Part of a small language model's weights: 14 layers, 11324 steps.
Each number is 200 + 30 x the weight over its row's rms, rounded and kept within 0 to 999. Layers, rows and columns count from 0. The size before them is the row's rms in percent of the matrix's.

# layer 10 MLP down (transposed), 128x64, rms 0.134, rows 14-50, columns 0-63
107,153,172,186,228,235,215,186,191,232,176,199,167,173,182,197,177,195,200,227,229,231,152,185,139,201,216,175,134,161,250,184,193,223,179,243,206,244,174,208,244,218,190,200,188,186,202,174,246,196,244,201,216,212,120,134,167,165,169,198,230,198,207,172,189
091,146,175,167,233,169,254,212,212,185,181,169,202,161,213,207,215,205,213,203,215,194,217,205,218,174,251,173,211,138,207,164,173,209,192,166,174,134,226,137,210,222,140,201,208,219,210,190,240,211,128,240,205,213,208,256,199,224,233,177,228,166,201,230,215
092,217,208,224,187,248,203,228,141,165,216,190,175,182,165,268,187,190,235,178,156,220,173,171,168,199,155,171,192,164,236,189,231,196,256,158,221,197,164,239,191,250,199,213,220,228,207,278,182,168,227,205,219,215,156,229,198,213,192,179,185,222,226,245,212
094,198,196,193,204,190,232,162,220,216,185,178,187,185,220,167,200,181,185,212,241,255,181,198,143,203,193,233,214,161,233,167,202,182,180,228,206,226,242,153,171,206,240,213,255,234,176,247,280,193,156,158,208,219,170,259,208,196,219,231,198,138,195,172,226
100,213,172,178,168,222,178,197,152,183,198,224,213,195,244,211,178,168,221,184,202,171,203,238,205,231,188,170,208,262,235,171,210,148,207,224,242,226,148,215,206,214,153,221,195,190,195,187,137,255,188,213,177,217,122,239,194,227,173,146,191,146,194,231,200
095,211,228,219,132,188,219,187,157,192,213,241,191,255,171,218,238,183,167,194,226,222,263,152,166,254,231,219,202,196,245,227,172,190,212,195,212,184,190,224,140,223,159,198,159,176,180,226,204,219,243,217,186,224,172,206,180,240,214,180,187,200,133,241,213
100,173,200,245,172,190,248,198,222,229,202,162,211,209,206,177,176,142,136,168,213,221,213,119,189,250,151,235,221,268,231,192,192,219,177,194,192,215,204,212,213,216,158,203,200,178,185,216,182,185,210,151,238,244,196,157,250,198,207,217,173,238,166,197,185
090,194,228,194,206,184,210,167,238,217,189,202,227,103,233,192,223,137,183,234,187,190,194,194,220,233,204,185,163,253,239,161,226,206,211,185,222,239,203,207,198,164,205,193,228,216,154,131,212,221,202,231,210,217,162,181,246,242,216,147,235,205,215,172,240
107,209,211,180,196,163,248,219,220,188,188,200,238,219,125,183,174,166,187,183,221,213,227,175,130,203,139,185,207,180,168,254,213,196,227,157,185,178,200,203,233,213,173,160,180,208,226,169,256,190,228,191,216,221,188,219,169,187,200,128,123,188,193,199,188
111,190,230,232,186,179,201,215,240,192,219,191,231,153,180,201,131,229,182,227,226,203,266,179,151,237,147,186,174,260,205,222,195,173,185,181,229,183,189,195,188,184,223,159,209,188,263,193,221,212,184,216,134,174,194,207,177,159,208,134,219,189,237,232,201
098,229,188,220,197,169,172,154,176,209,171,238,207,195,195,214,249,230,214,167,206,129,235,189,249,186,259,192,215,196,165,183,189,133,220,229,237,175,155,208,189,150,211,212,217,224,195,213,125,138,219,194,205,213,156,194,210,216,214,156,186,203,224,175,216
098,208,175,222,160,168,245,139,183,218,157,162,262,197,166,238,169,183,215,245,225,166,187,218,246,162,174,197,196,212,150,194,201,181,208,185,189,198,209,213,198,179,196,213,157,228,199,196,244,181,172,185,155,199,208,242,217,151,216,243,249,217,267,167,184
100,205,214,144,225,199,187,221,195,184,202,221,228,245,203,176,213,180,212,182,183,188,226,248,225,224,194,198,187,208,184,134,257,194,156,196,191,189,226,226,223,122,200,167,153,247,212,170,281,180,222,213,227,175,196,148,203,245,159,224,198,207,156,199,218
101,223,199,209,176,175,172,164,183,200,161,208,176,187,194,201,142,198,205,246,231,179,179,167,262,214,170,190,197,197,223,249,229,188,180,195,173,172,212,189,181,190,228,164,175,204,171,140,298,215,197,195,179,220,243,191,196,183,185,250,235,210,120,180,200
092,241,183,185,221,165,200,218,162,199,235,190,227,248,177,196,239,225,157,125,115,199,235,170,141,173,169,262,222,197,170,228,196,148,206,185,183,201,177,195,195,227,198,204,203,203,189,211,193,151,234,198,178,180,204,187,196,195,224,240,200,227,223,184,261
097,220,192,230,222,204,185,178,206,192,217,105,219,203,184,258,196,237,206,211,198,226,176,171,238,190,211,161,225,189,135,196,194,185,172,226,226,197,225,182,249,153,221,183,202,214,238,174,170,144,271,201,188,131,219,235,216,204,217,186,231,214,232,183,201
092,208,202,202,197,169,192,176,255,218,196,157,139,181,177,157,232,205,236,200,269,215,260,178,224,199,245,253,196,188,225,230,189,186,161,252,235,228,216,209,200,156,201,195,179,198,209,194,175,179,217,247,183,189,179,177,240,167,202,154,184,265,210,243,199
094,227,199,184,199,213,179,212,166,238,172,169,178,152,266,233,190,221,230,217,217,173,210,193,197,199,237,180,188,230,196,211,221,173,192,215,180,227,109,202,208,255,161,197,208,156,233,196,179,172,250,198,207,254,211,135,185,191,183,184,237,199,197,274,206
109,179,236,243,246,198,192,186,241,182,204,258,185,167,205,175,190,159,140,196,226,204,219,175,214,241,190,168,180,182,111,198,216,173,190,214,210,195,245,157,247,184,219,169,202,221,232,177,199,228,169,200,138,207,181,202,210,205,204,241,221,255,196,149,181
094,167,258,184,179,236,181,212,171,184,164,211,183,166,184,231,212,175,195,184,158,183,270,230,283,235,194,167,224,201,211,236,182,177,138,224,221,216,193,208,199,215,214,193,174,263,151,174,202,189,187,207,192,200,150,191,175,186,171,209,154,234,162,228,231
105,190,234,202,186,181,166,192,220,201,170,196,208,206,214,155,185,216,204,170,231,204,182,213,230,210,193,285,203,242,213,202,156,197,216,215,213,163,149,229,183,185,206,206,232,187,180,205,227,243,132,212,196,208,198,292,196,206,248,190,208,182,288,158,194
112,255,190,165,238,222,199,234,179,165,221,235,218,265,254,216,181,224,189,170,204,229,160,192,200,229,230,191,170,238,229,227,171,215,173,225,179,261,212,205,158,256,154,262,208,195,225,176,229,238,200,212,214,195,164,198,163,243,199,227,214,177,169,202,182
102,192,182,150,220,224,192,219,226,193,222,173,170,201,225,182,150,249,230,206,147,198,144,226,211,165,212,196,196,213,170,200,190,209,191,176,167,215,219,200,133,192,155,195,226,166,214,218,126,190,239,253,242,222,173,226,221,171,221,192,191,193,265,244,165
106,177,227,234,172,174,153,213,166,191,184,203,182,155,157,230,200,172,251,212,201,245,167,197,238,221,192,213,172,201,240,215,197,215,151,209,222,208,220,186,170,188,175,240,175,237,219,187,236,138,145,262,220,201,168,184,225,182,216,226,144,248,173,224,161
091,203,200,165,248,172,190,208,169,242,156,172,251,206,178,172,231,213,223,193,195,149,195,223,209,177,194,195,231,239,240,223,192,178,151,185,194,134,207,150,211,164,192,215,170,215,211,218,181,183,223,241,213,197,289,158,188,162,189,273,207,209,198,212,211
107,173,194,241,207,216,195,207,219,220,215,216,181,153,164,191,199,187,242,205,192,183,185,184,235,182,169,230,226,206,223,139,196,255,202,246,214,183,200,208,221,163,228,189,212,178,172,207,263,131,256,189,191,189,230,225,187,196,238,289,209,184,168,138,209
102,207,153,207,223,174,214,115,163,235,200,230,212,225,197,194,223,197,222,213,245,163,184,195,170,223,198,181,165,180,185,203,223,185,147,194,197,240,185,176,171,221,202,212,194,193,226,166,192,178,201,178,229,225,189,174,183,170,271,143,257,203,183,250,276
098,194,202,167,203,168,233,168,239,222,223,202,219,244,231,166,215,197,235,195,178,147,203,200,212,135,211,181,181,200,170,201,221,225,182,158,173,201,185,224,198,196,204,205,210,172,236,209,234,217,181,213,167,163,233,149,191,260,264,235,223,159,188,113,162
101,204,211,173,182,247,154,190,160,232,195,217,194,162,209,236,256,223,212,172,170,192,142,194,222,203,146,218,185,163,212,208,192,271,176,216,196,225,148,189,249,203,162,258,211,215,189,230,144,228,169,218,154,205,200,243,206,200,202,175,182,157,191,173,229
098,251,171,182,243,195,195,175,203,196,199,214,219,196,163,216,209,177,192,176,200,227,195,156,186,179,190,200,217,231,157,221,214,184,176,173,168,189,232,190,226,213,277,233,157,139,237,167,206,250,150,209,161,159,223,237,190,191,177,191,248,229,129,239,221
107,227,193,211,263,193,266,171,211,212,207,177,160,228,193,242,214,228,231,199,185,226,189,209,285,236,190,176,204,229,210,139,211,234,160,210,180,245,227,186,220,184,224,163,228,210,163,205,154,230,170,207,200,211,216,246,176,188,169,207,231,270,195,182,202
087,265,154,176,147,236,197,208,172,241,161,181,172,210,211,185,125,208,225,256,171,194,179,167,181,202,194,229,168,205,129,206,177,164,153,217,168,222,243,184,236,216,218,224,242,174,180,190,205,199,221,171,225,190,159,169,208,178,198,205,196,180,211,239,170
090,180,158,208,206,231,238,259,212,171,159,219,253,192,198,237,194,176,204,181,200,213,209,169,174,224,223,261,233,180,156,181,167,205,198,174,189,206,213,203,184,198,210,210,251,165,166,207,182,184,206,177,178,270,220,250,198,237,153,265,169,225,207,135,192
104,198,203,194,180,149,146,201,114,211,172,178,204,187,169,178,194,185,216,248,188,239,173,180,222,267,189,198,176,219,227,178,201,152,243,217,178,137,199,183,157,252,189,210,169,201,200,231,199,236,183,203,221,189,259,187,168,176,184,211,135,208,205,216,196
097,179,240,202,218,171,216,215,250,173,234,247,182,157,199,169,212,186,180,225,206,192,230,250,180,199,191,179,213,198,149,226,213,220,221,167,223,152,233,223,197,192,237,187,151,244,177,191,203,161,216,155,206,182,221,130,189,196,254,274,193,210,170,157,168
093,186,203,187,192,159,211,206,242,206,197,212,218,135,194,234,206,199,224,221,149,194,128,214,176,224,200,115,190,181,247,218,189,181,217,203,218,225,176,153,185,217,164,210,244,185,152,178,230,178,161,221,221,156,212,163,240,167,227,251,176,234,215,180,194
103,171,200,192,258,187,170,232,168,218,192,190,159,258,165,204,198,164,218,229,153,196,213,204,250,169,222,171,155,173,124,218,175,223,209,197,183,234,179,174,274,200,185,150,211,207,221,239,250,239,226,201,172,199,186,194,173,185,224,222,187,204,166,217,237
# layer 10 MLP gate, 128x64, rms 0.182, rows 15-50, columns 0-63
107,226,209,207,261,205,184,194,243,216,214,206,164,225,219,136,210,197,218,232,223,238,199,229,223,182,210,210,166,187,206,239,134,192,229,157,155,202,171,204,144,233,173,219,200,157,216,164,187,212,168,174,263,193,222,169,204,234,256,176,233,247,169,225,199
113,218,156,241,180,187,200,171,167,221,193,220,197,209,215,220,252,154,178,187,199,190,220,143,205,227,211,175,180,193,208,168,170,212,267,218,201,258,162,200,218,215,220,198,195,156,209,271,162,190,155,177,191,215,193,200,252,201,215,175,140,170,210,214,277
093,282,200,258,161,234,168,208,239,246,148,176,231,194,231,223,134,231,201,176,193,228,195,220,193,261,172,194,201,179,204,218,197,183,206,197,250,210,185,197,159,202,175,195,194,166,159,186,184,238,168,189,199,233,180,140,175,201,221,168,146,215,200,183,207
109,216,171,154,242,180,185,152,193,210,232,219,224,196,220,197,242,186,177,151,176,192,222,184,200,185,200,171,187,149,94,195,206,192,240,163,215,230,205,163,200,220,199,146,185,148,237,152,164,238,163,203,212,182,213,188,186,225,147,185,171,188,197,180,204
101,199,164,208,209,162,197,210,182,203,205,202,232,204,197,193,217,175,164,168,124,187,237,223,201,229,239,220,232,209,190,209,207,190,251,208,217,238,197,198,205,251,256,151,174,177,155,200,212,134,189,122,177,233,227,214,215,250,221,205,169,234,216,196,259
088,223,216,233,251,211,186,231,170,146,173,172,207,204,142,204,176,237,203,189,195,226,215,236,195,207,208,195,237,146,141,204,172,136,165,215,223,200,242,209,191,180,176,228,184,161,145,207,175,200,205,233,146,215,163,176,230,168,143,194,196,190,192,147,223
092,188,230,179,219,183,230,192,129,209,191,147,280,208,204,185,242,213,210,188,169,168,196,210,178,254,209,172,146,233,215,161,252,168,208,169,239,209,215,229,172,249,176,187,235,177,183,223,196,250,225,234,181,224,159,158,196,210,182,194,173,235,193,198,222
129,220,195,165,165,213,191,188,188,172,160,272,181,218,214,183,251,240,186,162,238,217,212,231,215,235,243,202,180,138,212,163,179,230,227,176,228,192,166,218,171,197,187,195,181,215,137,204,104,213,150,202,173,190,186,228,168,228,174,205,222,202,205,187,218
127,173,161,208,224,206,147,194,183,195,225,227,199,178,221,252,235,202,212,160,166,189,169,223,170,206,262,243,178,146,177,169,159,211,232,236,246,207,175,100,188,198,204,181,190,199,165,178,162,154,189,222,180,230,211,233,217,202,222,207,237,216,194,219,217
115,189,221,208,206,215,154,185,187,154,226,151,241,139,198,196,239,194,196,125,195,174,233,184,199,188,227,198,225,180,180,194,140,221,209,198,194,217,183,169,142,198,157,180,221,218,218,246,171,193,235,190,165,212,223,219,144,125,177,177,178,220,235,195,231
095,149,237,184,189,200,221,160,203,229,184,176,224,204,276,166,184,159,217,176,200,185,277,234,156,200,179,212,207,200,217,161,144,178,214,172,258,195,159,200,127,205,230,192,237,211,205,193,196,256,179,213,239,193,180,163,179,230,189,185,188,232,209,192,202
098,207,174,208,182,164,139,220,197,205,227,202,159,184,180,221,196,180,236,231,175,191,233,163,193,199,183,198,186,190,215,176,180,171,245,284,195,315,183,162,199,194,197,197,178,155,180,212,180,225,246,201,226,251,162,206,227,218,213,172,175,230,216,193,214
090,181,226,244,194,259,195,201,218,153,202,187,208,172,168,171,200,209,225,170,163,175,197,160,171,212,223,188,175,224,86,208,207,182,176,228,214,215,234,202,194,179,232,198,226,178,216,243,196,225,188,229,227,250,216,185,165,166,203,245,200,227,272,227,206
094,154,189,163,166,182,218,217,222,159,204,199,164,191,196,224,179,153,178,220,186,214,171,205,199,207,157,178,144,239,197,216,159,198,229,215,153,210,155,203,173,268,181,172,245,153,200,183,192,121,232,190,208,246,219,232,191,189,180,192,171,228,150,237,180
096,203,210,109,225,192,129,134,229,190,207,219,217,221,193,245,257,201,234,153,227,178,174,173,226,230,227,202,245,171,182,195,191,252,216,212,196,162,164,192,199,203,234,199,211,251,213,164,189,190,230,183,227,157,209,191,228,188,212,148,192,201,214,178,217
107,169,127,205,259,171,194,211,177,173,204,204,199,197,214,224,233,105,225,163,177,208,181,173,240,169,243,214,178,210,214,213,156,178,261,269,230,236,197,183,198,212,203,182,184,160,187,208,192,181,224,163,196,209,192,202,236,206,219,202,144,200,191,206,243
090,230,163,167,193,202,223,223,167,255,197,186,199,249,236,238,231,192,191,201,200,210,229,206,232,166,241,180,214,242,230,269,201,182,208,217,198,207,174,166,203,228,201,213,201,176,193,193,198,158,239,146,227,251,230,122,233,180,193,133,186,221,198,225,240
110,242,181,233,220,207,168,205,187,166,224,172,278,199,225,209,210,172,153,216,186,185,179,172,139,184,186,229,215,207,213,241,222,153,215,220,183,207,147,249,192,240,196,158,195,221,158,233,171,156,226,205,225,228,244,226,179,177,205,218,195,211,228,217,275
097,212,237,225,204,233,131,169,209,188,177,210,163,188,222,237,211,188,151,197,198,136,219,208,213,278,173,182,223,227,210,224,212,191,201,174,208,199,217,173,167,228,223,177,252,232,145,171,208,201,186,188,211,225,218,172,233,255,190,197,131,237,218,160,233
091,223,170,207,189,220,232,161,226,243,188,172,180,182,234,278,200,198,180,188,220,205,248,224,223,236,181,234,209,215,205,235,184,163,181,201,154,176,176,179,239,210,144,198,252,140,216,228,190,192,203,189,196,238,178,228,200,262,164,165,252,223,246,186,213
109,180,186,233,185,233,177,162,174,208,204,161,193,229,230,166,187,174,246,186,194,185,269,178,203,155,153,239,227,183,204,189,203,178,235,134,207,171,155,205,175,201,172,203,193,250,195,220,198,222,166,228,179,194,220,157,221,210,175,154,204,288,225,163,211
101,148,230,204,191,192,176,223,208,159,200,233,221,211,215,160,127,250,194,184,151,165,236,218,195,197,228,201,219,221,181,165,219,172,226,194,216,184,171,228,250,251,229,157,240,232,188,247,163,229,181,199,175,184,136,208,186,218,194,223,216,240,256,199,183
108,214,220,191,171,196,225,155,179,274,223,217,170,252,188,208,242,212,194,181,168,193,226,138,222,217,184,211,225,220,218,186,153,174,261,170,219,146,162,210,210,214,228,203,199,144,223,194,211,232,260,175,214,209,198,154,195,199,169,175,203,246,222,228,249
101,247,232,211,235,238,254,186,190,225,216,250,221,193,220,216,197,252,194,152,213,185,177,216,190,223,208,153,194,153,208,194,126,224,194,226,215,218,165,154,229,238,195,186,202,180,214,234,190,223,184,215,186,198,207,203,172,147,237,208,210,209,181,197,303
102,226,204,172,188,229,207,163,214,222,176,184,231,204,196,216,188,203,210,201,246,208,238,208,268,222,226,113,147,223,170,230,195,196,194,192,264,178,220,168,159,238,206,184,181,206,159,219,181,176,183,222,218,196,169,186,207,157,231,175,195,201,241,128,145
101,179,229,252,183,233,246,218,176,222,155,204,234,162,185,236,200,195,202,211,162,232,207,234,200,200,204,138,161,234,204,196,197,186,209,228,204,202,185,115,196,290,175,176,219,216,176,220,177,203,204,156,152,224,140,218,179,227,212,182,227,228,204,204,218
103,209,178,187,191,165,189,186,233,190,197,228,226,132,196,196,269,212,184,147,216,201,230,154,208,207,269,205,261,174,192,221,145,173,208,189,180,186,194,176,142,175,226,239,223,200,240,208,197,240,173,163,198,214,213,228,196,205,165,181,154,235,243,232,226
093,212,233,202,206,232,194,199,195,205,198,213,264,209,200,197,248,193,226,148,189,177,152,205,244,223,215,172,190,202,160,218,218,240,183,240,162,226,215,215,191,205,217,209,235,233,234,180,180,204,143,214,126,250,195,240,255,173,208,188,253,157,252,166,207
092,195,128,205,210,191,228,207,193,265,200,246,203,187,163,250,211,240,161,187,187,217,184,192,197,239,254,229,192,237,186,221,133,251,196,202,160,176,192,187,157,179,225,199,199,177,187,160,160,153,207,191,189,186,201,246,241,184,186,205,237,248,216,169,233
099,155,159,236,186,171,236,197,191,216,200,204,265,198,170,181,231,192,195,189,212,203,207,189,172,190,222,176,150,164,126,183,198,96,258,193,215,223,213,187,223,199,187,191,183,213,168,202,183,167,198,164,200,239,205,160,225,238,217,206,193,213,249,185,252
094,246,126,169,224,156,203,157,200,219,221,223,208,185,244,232,224,212,206,240,228,159,225,156,195,222,225,185,243,171,197,173,168,208,175,217,203,181,287,177,214,196,208,201,237,221,183,214,248,150,176,207,232,207,200,228,205,129,186,233,191,215,224,191,208
096,185,216,204,205,204,164,204,199,138,174,128,192,192,281,178,193,168,163,166,242,182,229,201,211,159,196,262,222,170,185,272,170,172,192,183,171,187,209,197,152,172,191,224,188,224,156,228,186,189,190,170,230,212,223,179,236,247,214,187,195,225,185,162,199
101,241,227,145,177,211,231,246,201,230,244,198,251,182,205,211,235,186,192,193,195,167,200,149,216,207,235,161,219,200,212,211,183,191,241,196,272,234,157,205,245,229,177,241,200,195,212,201,199,133,261,207,188,174,178,155,215,152,219,178,216,212,178,237,233
099,184,145,212,161,160,241,229,201,260,155,201,207,213,208,214,164,202,204,217,198,189,204,168,203,221,216,192,195,212,211,199,204,158,209,211,189,292,219,190,200,225,137,226,268,148,239,172,191,227,189,170,164,249,219,253,225,221,198,171,175,185,229,206,217
088,208,208,197,221,168,198,256,278,247,216,222,196,217,180,231,262,193,182,166,177,166,216,191,210,153,212,194,267,192,207,202,188,190,190,205,223,231,195,127,199,203,192,165,213,231,154,154,220,253,183,245,238,214,195,217,176,166,209,199,166,255,215,200,206
096,180,202,165,177,179,204,136,188,205,216,195,173,170,250,228,180,242,192,178,187,212,171,201,233,174,185,255,206,161,157,186,180,200,195,236,230,173,203,162,202,194,210,154,137,250,218,206,176,184,147,155,183,184,203,253,162,239,229,146,204,237,173,172,176
# layer 10 MLP up, 128x64, rms 0.158, rows 15-50, columns 0-63
096,211,206,192,207,265,205,174,196,220,223,254,197,204,220,148,164,195,203,233,192,208,175,207,212,189,120,186,147,202,189,246,224,190,205,194,192,221,193,218,183,228,194,199,204,184,224,145,179,230,208,125,207,149,152,204,252,205,182,236,144,253,190,171,186
092,231,198,129,179,214,190,210,216,150,170,174,235,217,224,199,195,210,184,159,203,165,154,208,222,159,209,227,247,223,220,153,233,173,212,195,185,179,178,225,180,213,152,248,146,182,217,188,234,202,253,215,160,181,159,201,206,215,165,196,199,251,165,202,133
094,261,219,255,170,211,206,171,265,211,173,224,153,212,212,195,190,224,218,196,239,250,179,169,195,227,137,226,214,181,199,169,213,232,224,200,169,216,180,192,213,196,177,208,169,231,189,144,163,177,161,168,234,178,187,182,210,221,236,187,140,189,135,216,229
097,186,213,148,167,192,224,175,200,156,189,154,182,185,193,169,220,184,241,162,204,220,250,191,203,213,176,263,232,198,212,214,200,271,211,265,189,217,220,251,182,163,225,181,216,171,169,205,178,146,216,215,251,256,251,220,233,176,227,188,191,221,177,207,205
096,187,168,213,191,208,193,232,211,188,128,170,202,205,179,127,218,202,224,211,208,151,214,170,189,190,173,201,162,193,211,158,189,182,224,179,225,223,199,159,196,181,167,227,239,164,270,200,218,249,167,225,165,130,207,174,235,137,156,194,172,196,226,203,195
106,180,159,157,247,233,159,206,128,196,202,206,229,238,174,179,200,214,155,212,200,196,208,181,192,238,187,135,189,173,248,187,200,234,244,213,244,198,183,181,173,246,183,160,171,202,206,241,247,208,165,198,261,208,233,152,158,185,203,234,168,201,203,198,196
091,230,216,208,210,207,187,248,209,221,210,170,191,162,186,224,192,145,150,224,287,241,174,229,209,175,210,257,212,185,197,184,209,210,181,183,231,196,219,182,166,243,229,187,161,192,234,232,180,157,222,173,142,179,208,126,238,174,160,210,190,187,192,179,224
110,183,177,213,159,237,152,206,183,250,226,229,207,211,272,219,208,238,224,224,210,198,151,242,201,216,241,215,224,156,257,126,210,189,196,181,236,195,143,200,186,198,199,215,203,252,180,192,173,197,177,193,226,180,229,201,207,210,219,262,242,233,234,173,208
113,253,207,184,169,237,220,184,168,185,243,205,197,203,212,220,185,236,159,169,144,156,161,281,222,257,241,173,155,173,191,221,216,226,188,230,199,218,154,172,173,209,176,215,194,242,217,230,175,207,180,223,178,209,163,241,211,205,181,237,215,197,239,208,248
106,264,179,190,173,175,237,185,186,220,162,171,172,192,233,219,227,235,179,225,235,172,195,210,210,193,216,183,165,194,201,229,187,182,220,172,205,229,187,227,202,188,233,200,174,177,156,172,166,275,111,187,210,177,232,176,227,260,206,218,164,161,193,244,241
097,220,203,199,146,180,200,182,239,203,177,209,181,197,208,185,197,191,130,218,220,201,231,178,205,188,182,179,241,226,226,137,226,186,162,164,211,202,224,236,218,190,184,157,243,272,221,237,168,212,240,259,227,159,156,214,205,250,235,220,225,198,257,193,192
090,190,179,207,177,178,124,233,204,191,248,191,236,266,158,251,171,166,221,215,141,184,238,175,178,214,129,182,227,223,206,191,230,186,213,239,209,235,222,207,206,191,189,244,179,214,170,220,233,257,210,230,244,219,162,192,186,209,198,189,186,191,192,173,237
089,180,224,243,195,210,157,214,220,175,209,200,155,175,102,202,160,223,225,206,175,177,187,194,200,177,177,190,232,228,180,190,234,228,172,259,186,197,223,248,215,160,226,208,202,209,228,214,248,224,223,246,192,181,200,194,207,163,172,252,208,162,237,248,148
089,174,161,234,217,156,224,201,231,233,159,172,209,182,137,188,247,167,187,224,187,194,213,203,183,206,224,125,209,181,215,179,227,205,191,150,184,235,197,211,231,181,185,274,233,152,186,203,170,213,168,194,199,212,200,201,242,220,160,196,176,120,209,231,170
099,251,204,201,181,213,198,176,259,174,152,207,207,196,211,254,217,172,163,164,164,124,174,218,269,200,252,172,228,258,217,222,234,220,231,186,218,210,218,233,205,216,214,203,243,235,225,232,178,164,218,199,188,197,179,150,232,172,180,205,224,184,171,215,217
093,221,231,226,242,202,207,196,193,258,193,229,205,201,169,136,156,241,234,223,228,157,178,171,165,194,164,179,207,147,179,233,186,202,174,190,131,152,188,137,200,192,227,233,174,215,233,210,194,212,160,181,228,197,177,208,161,223,167,172,219,147,204,234,195
081,220,223,230,134,202,193,204,226,225,155,187,226,148,219,176,225,166,188,200,229,202,211,205,207,218,204,232,202,123,171,159,221,237,211,177,189,187,207,224,199,202,180,199,223,183,164,240,134,236,159,265,170,168,171,246,177,200,223,194,225,235,212,197,139
111,220,193,291,182,227,190,179,223,226,257,219,189,168,210,207,159,172,182,204,120,213,205,236,205,218,220,154,204,222,211,182,207,178,183,216,239,181,192,230,206,244,210,226,193,193,220,234,203,219,267,162,157,244,216,158,222,195,262,200,212,219,188,229,224
090,225,162,178,183,225,247,214,175,223,229,198,199,190,170,236,191,226,254,191,201,219,111,185,202,202,190,211,171,185,164,190,237,163,102,174,245,195,196,165,227,200,179,168,221,185,226,186,194,214,187,211,152,189,129,197,176,210,214,173,184,178,241,214,212
104,157,177,140,193,215,173,197,200,168,201,196,175,192,239,216,207,240,231,217,220,124,236,190,197,217,182,230,233,192,211,196,200,211,146,176,178,179,193,202,225,160,194,241,197,159,209,244,184,225,229,188,175,234,258,252,202,162,264,224,158,196,255,179,226
115,210,252,194,261,156,203,171,184,190,205,151,280,153,147,190,238,252,207,212,205,226,232,211,203,194,208,174,155,220,234,235,179,192,224,210,199,193,199,127,251,177,166,229,163,172,213,233,216,193,211,179,169,210,213,202,181,161,157,201,178,201,174,205,212
103,213,248,156,212,185,215,223,232,190,234,152,204,220,211,209,203,224,195,154,237,164,202,230,201,221,224,218,135,166,201,252,205,247,183,260,156,186,189,189,149,192,141,154,212,208,202,172,190,142,237,196,220,234,166,240,207,191,174,206,205,163,169,221,175
108,162,169,214,225,230,217,193,149,184,189,226,175,197,176,172,224,223,196,178,161,262,208,155,239,185,226,198,223,149,190,219,152,166,213,230,192,241,212,223,245,125,197,151,184,150,245,221,189,207,188,176,176,227,183,243,202,219,247,212,197,165,186,200,245
088,164,169,180,195,231,215,138,207,199,186,176,209,222,199,228,223,224,209,198,179,242,173,250,179,215,151,216,220,187,226,196,145,232,208,170,202,141,205,222,249,244,160,191,216,221,258,246,147,231,181,174,242,201,224,176,151,222,173,212,234,191,234,230,220
099,210,207,167,183,257,237,172,219,203,175,213,220,196,164,222,175,199,219,205,263,197,194,181,277,207,173,159,175,241,199,209,218,206,209,226,245,198,191,222,226,167,196,194,196,183,136,184,214,197,170,230,232,157,153,251,211,195,266,201,202,193,221,166,127
106,212,150,196,135,186,177,202,184,220,195,201,169,218,246,238,246,239,231,190,195,171,216,232,207,214,207,202,201,203,227,186,182,254,187,206,246,175,198,171,244,238,188,185,247,218,222,182,211,242,173,107,228,233,185,212,186,186,257,184,164,206,178,236,243
091,159,203,207,189,192,200,228,181,216,208,208,262,192,161,166,207,193,171,205,190,191,190,131,175,223,203,207,217,168,171,170,185,166,203,135,239,172,202,204,197,194,263,152,229,270,149,181,234,224,133,207,213,242,196,240,202,161,187,227,196,192,242,214,213
100,218,206,237,238,220,231,213,209,268,211,223,225,226,194,181,130,186,243,193,211,190,219,238,148,227,219,201,172,258,212,158,211,150,179,271,208,221,215,212,236,204,166,170,244,220,211,184,181,162,192,214,222,227,185,203,194,253,215,196,180,194,164,218,256
101,147,202,158,119,151,162,195,179,224,212,194,210,183,219,178,236,183,219,214,193,167,197,236,209,241,192,208,185,217,253,174,209,233,222,221,231,187,163,191,207,209,217,237,181,211,139,172,190,201,227,191,237,259,184,177,258,200,209,199,139,145,200,175,169
102,165,169,210,196,135,228,184,216,259,247,214,193,194,142,249,219,239,173,226,202,191,173,223,204,237,208,257,198,173,183,217,201,171,229,207,195,248,206,255,250,223,156,136,198,209,168,197,209,195,178,185,172,225,192,197,206,235,225,225,166,183,191,142,186
098,142,281,199,180,206,174,198,266,142,239,229,195,189,181,203,183,187,162,157,170,252,174,246,217,236,218,204,207,255,223,213,210,196,207,195,187,221,197,255,193,189,177,219,133,236,238,216,162,221,200,230,180,176,218,221,160,219,192,208,176,203,184,219,207
091,198,186,225,240,215,248,277,199,216,251,190,201,142,200,210,265,220,167,209,196,192,202,186,202,201,179,191,209,187,231,227,215,166,206,178,185,177,211,166,219,236,230,222,198,137,207,227,205,236,191,205,194,173,217,218,269,227,208,184,118,156,199,253,204
107,195,122,222,196,170,181,184,188,159,181,212,206,245,194,130,213,211,233,188,202,296,238,206,153,229,205,239,173,175,224,181,205,151,233,207,231,252,214,199,217,211,222,174,176,200,213,164,213,241,192,211,232,194,215,219,247,226,220,192,174,226,167,226,192
090,199,233,200,263,125,218,159,238,260,214,242,142,179,187,233,202,224,177,228,210,182,227,188,256,166,233,188,178,227,201,236,199,194,219,166,196,239,184,249,155,218,207,191,189,223,195,185,219,204,194,182,186,140,214,214,193,226,150,247,169,188,211,183,177
090,213,184,239,235,212,235,226,157,253,190,173,217,173,164,216,205,185,215,195,170,184,255,159,221,200,222,232,167,238,197,208,209,214,198,229,215,173,234,199,230,188,168,158,153,193,207,208,177,214,268,183,146,226,173,242,145,219,251,208,187,193,265,173,167
101,189,250,172,201,176,175,260,211,210,205,229,190,165,196,202,212,233,152,243,195,211,171,216,187,192,185,227,251,169,197,174,154,188,189,176,161,125,203,155,183,231,234,247,195,250,181,237,193,205,202,152,183,204,205,171,272,207,222,220,238,231,217,177,228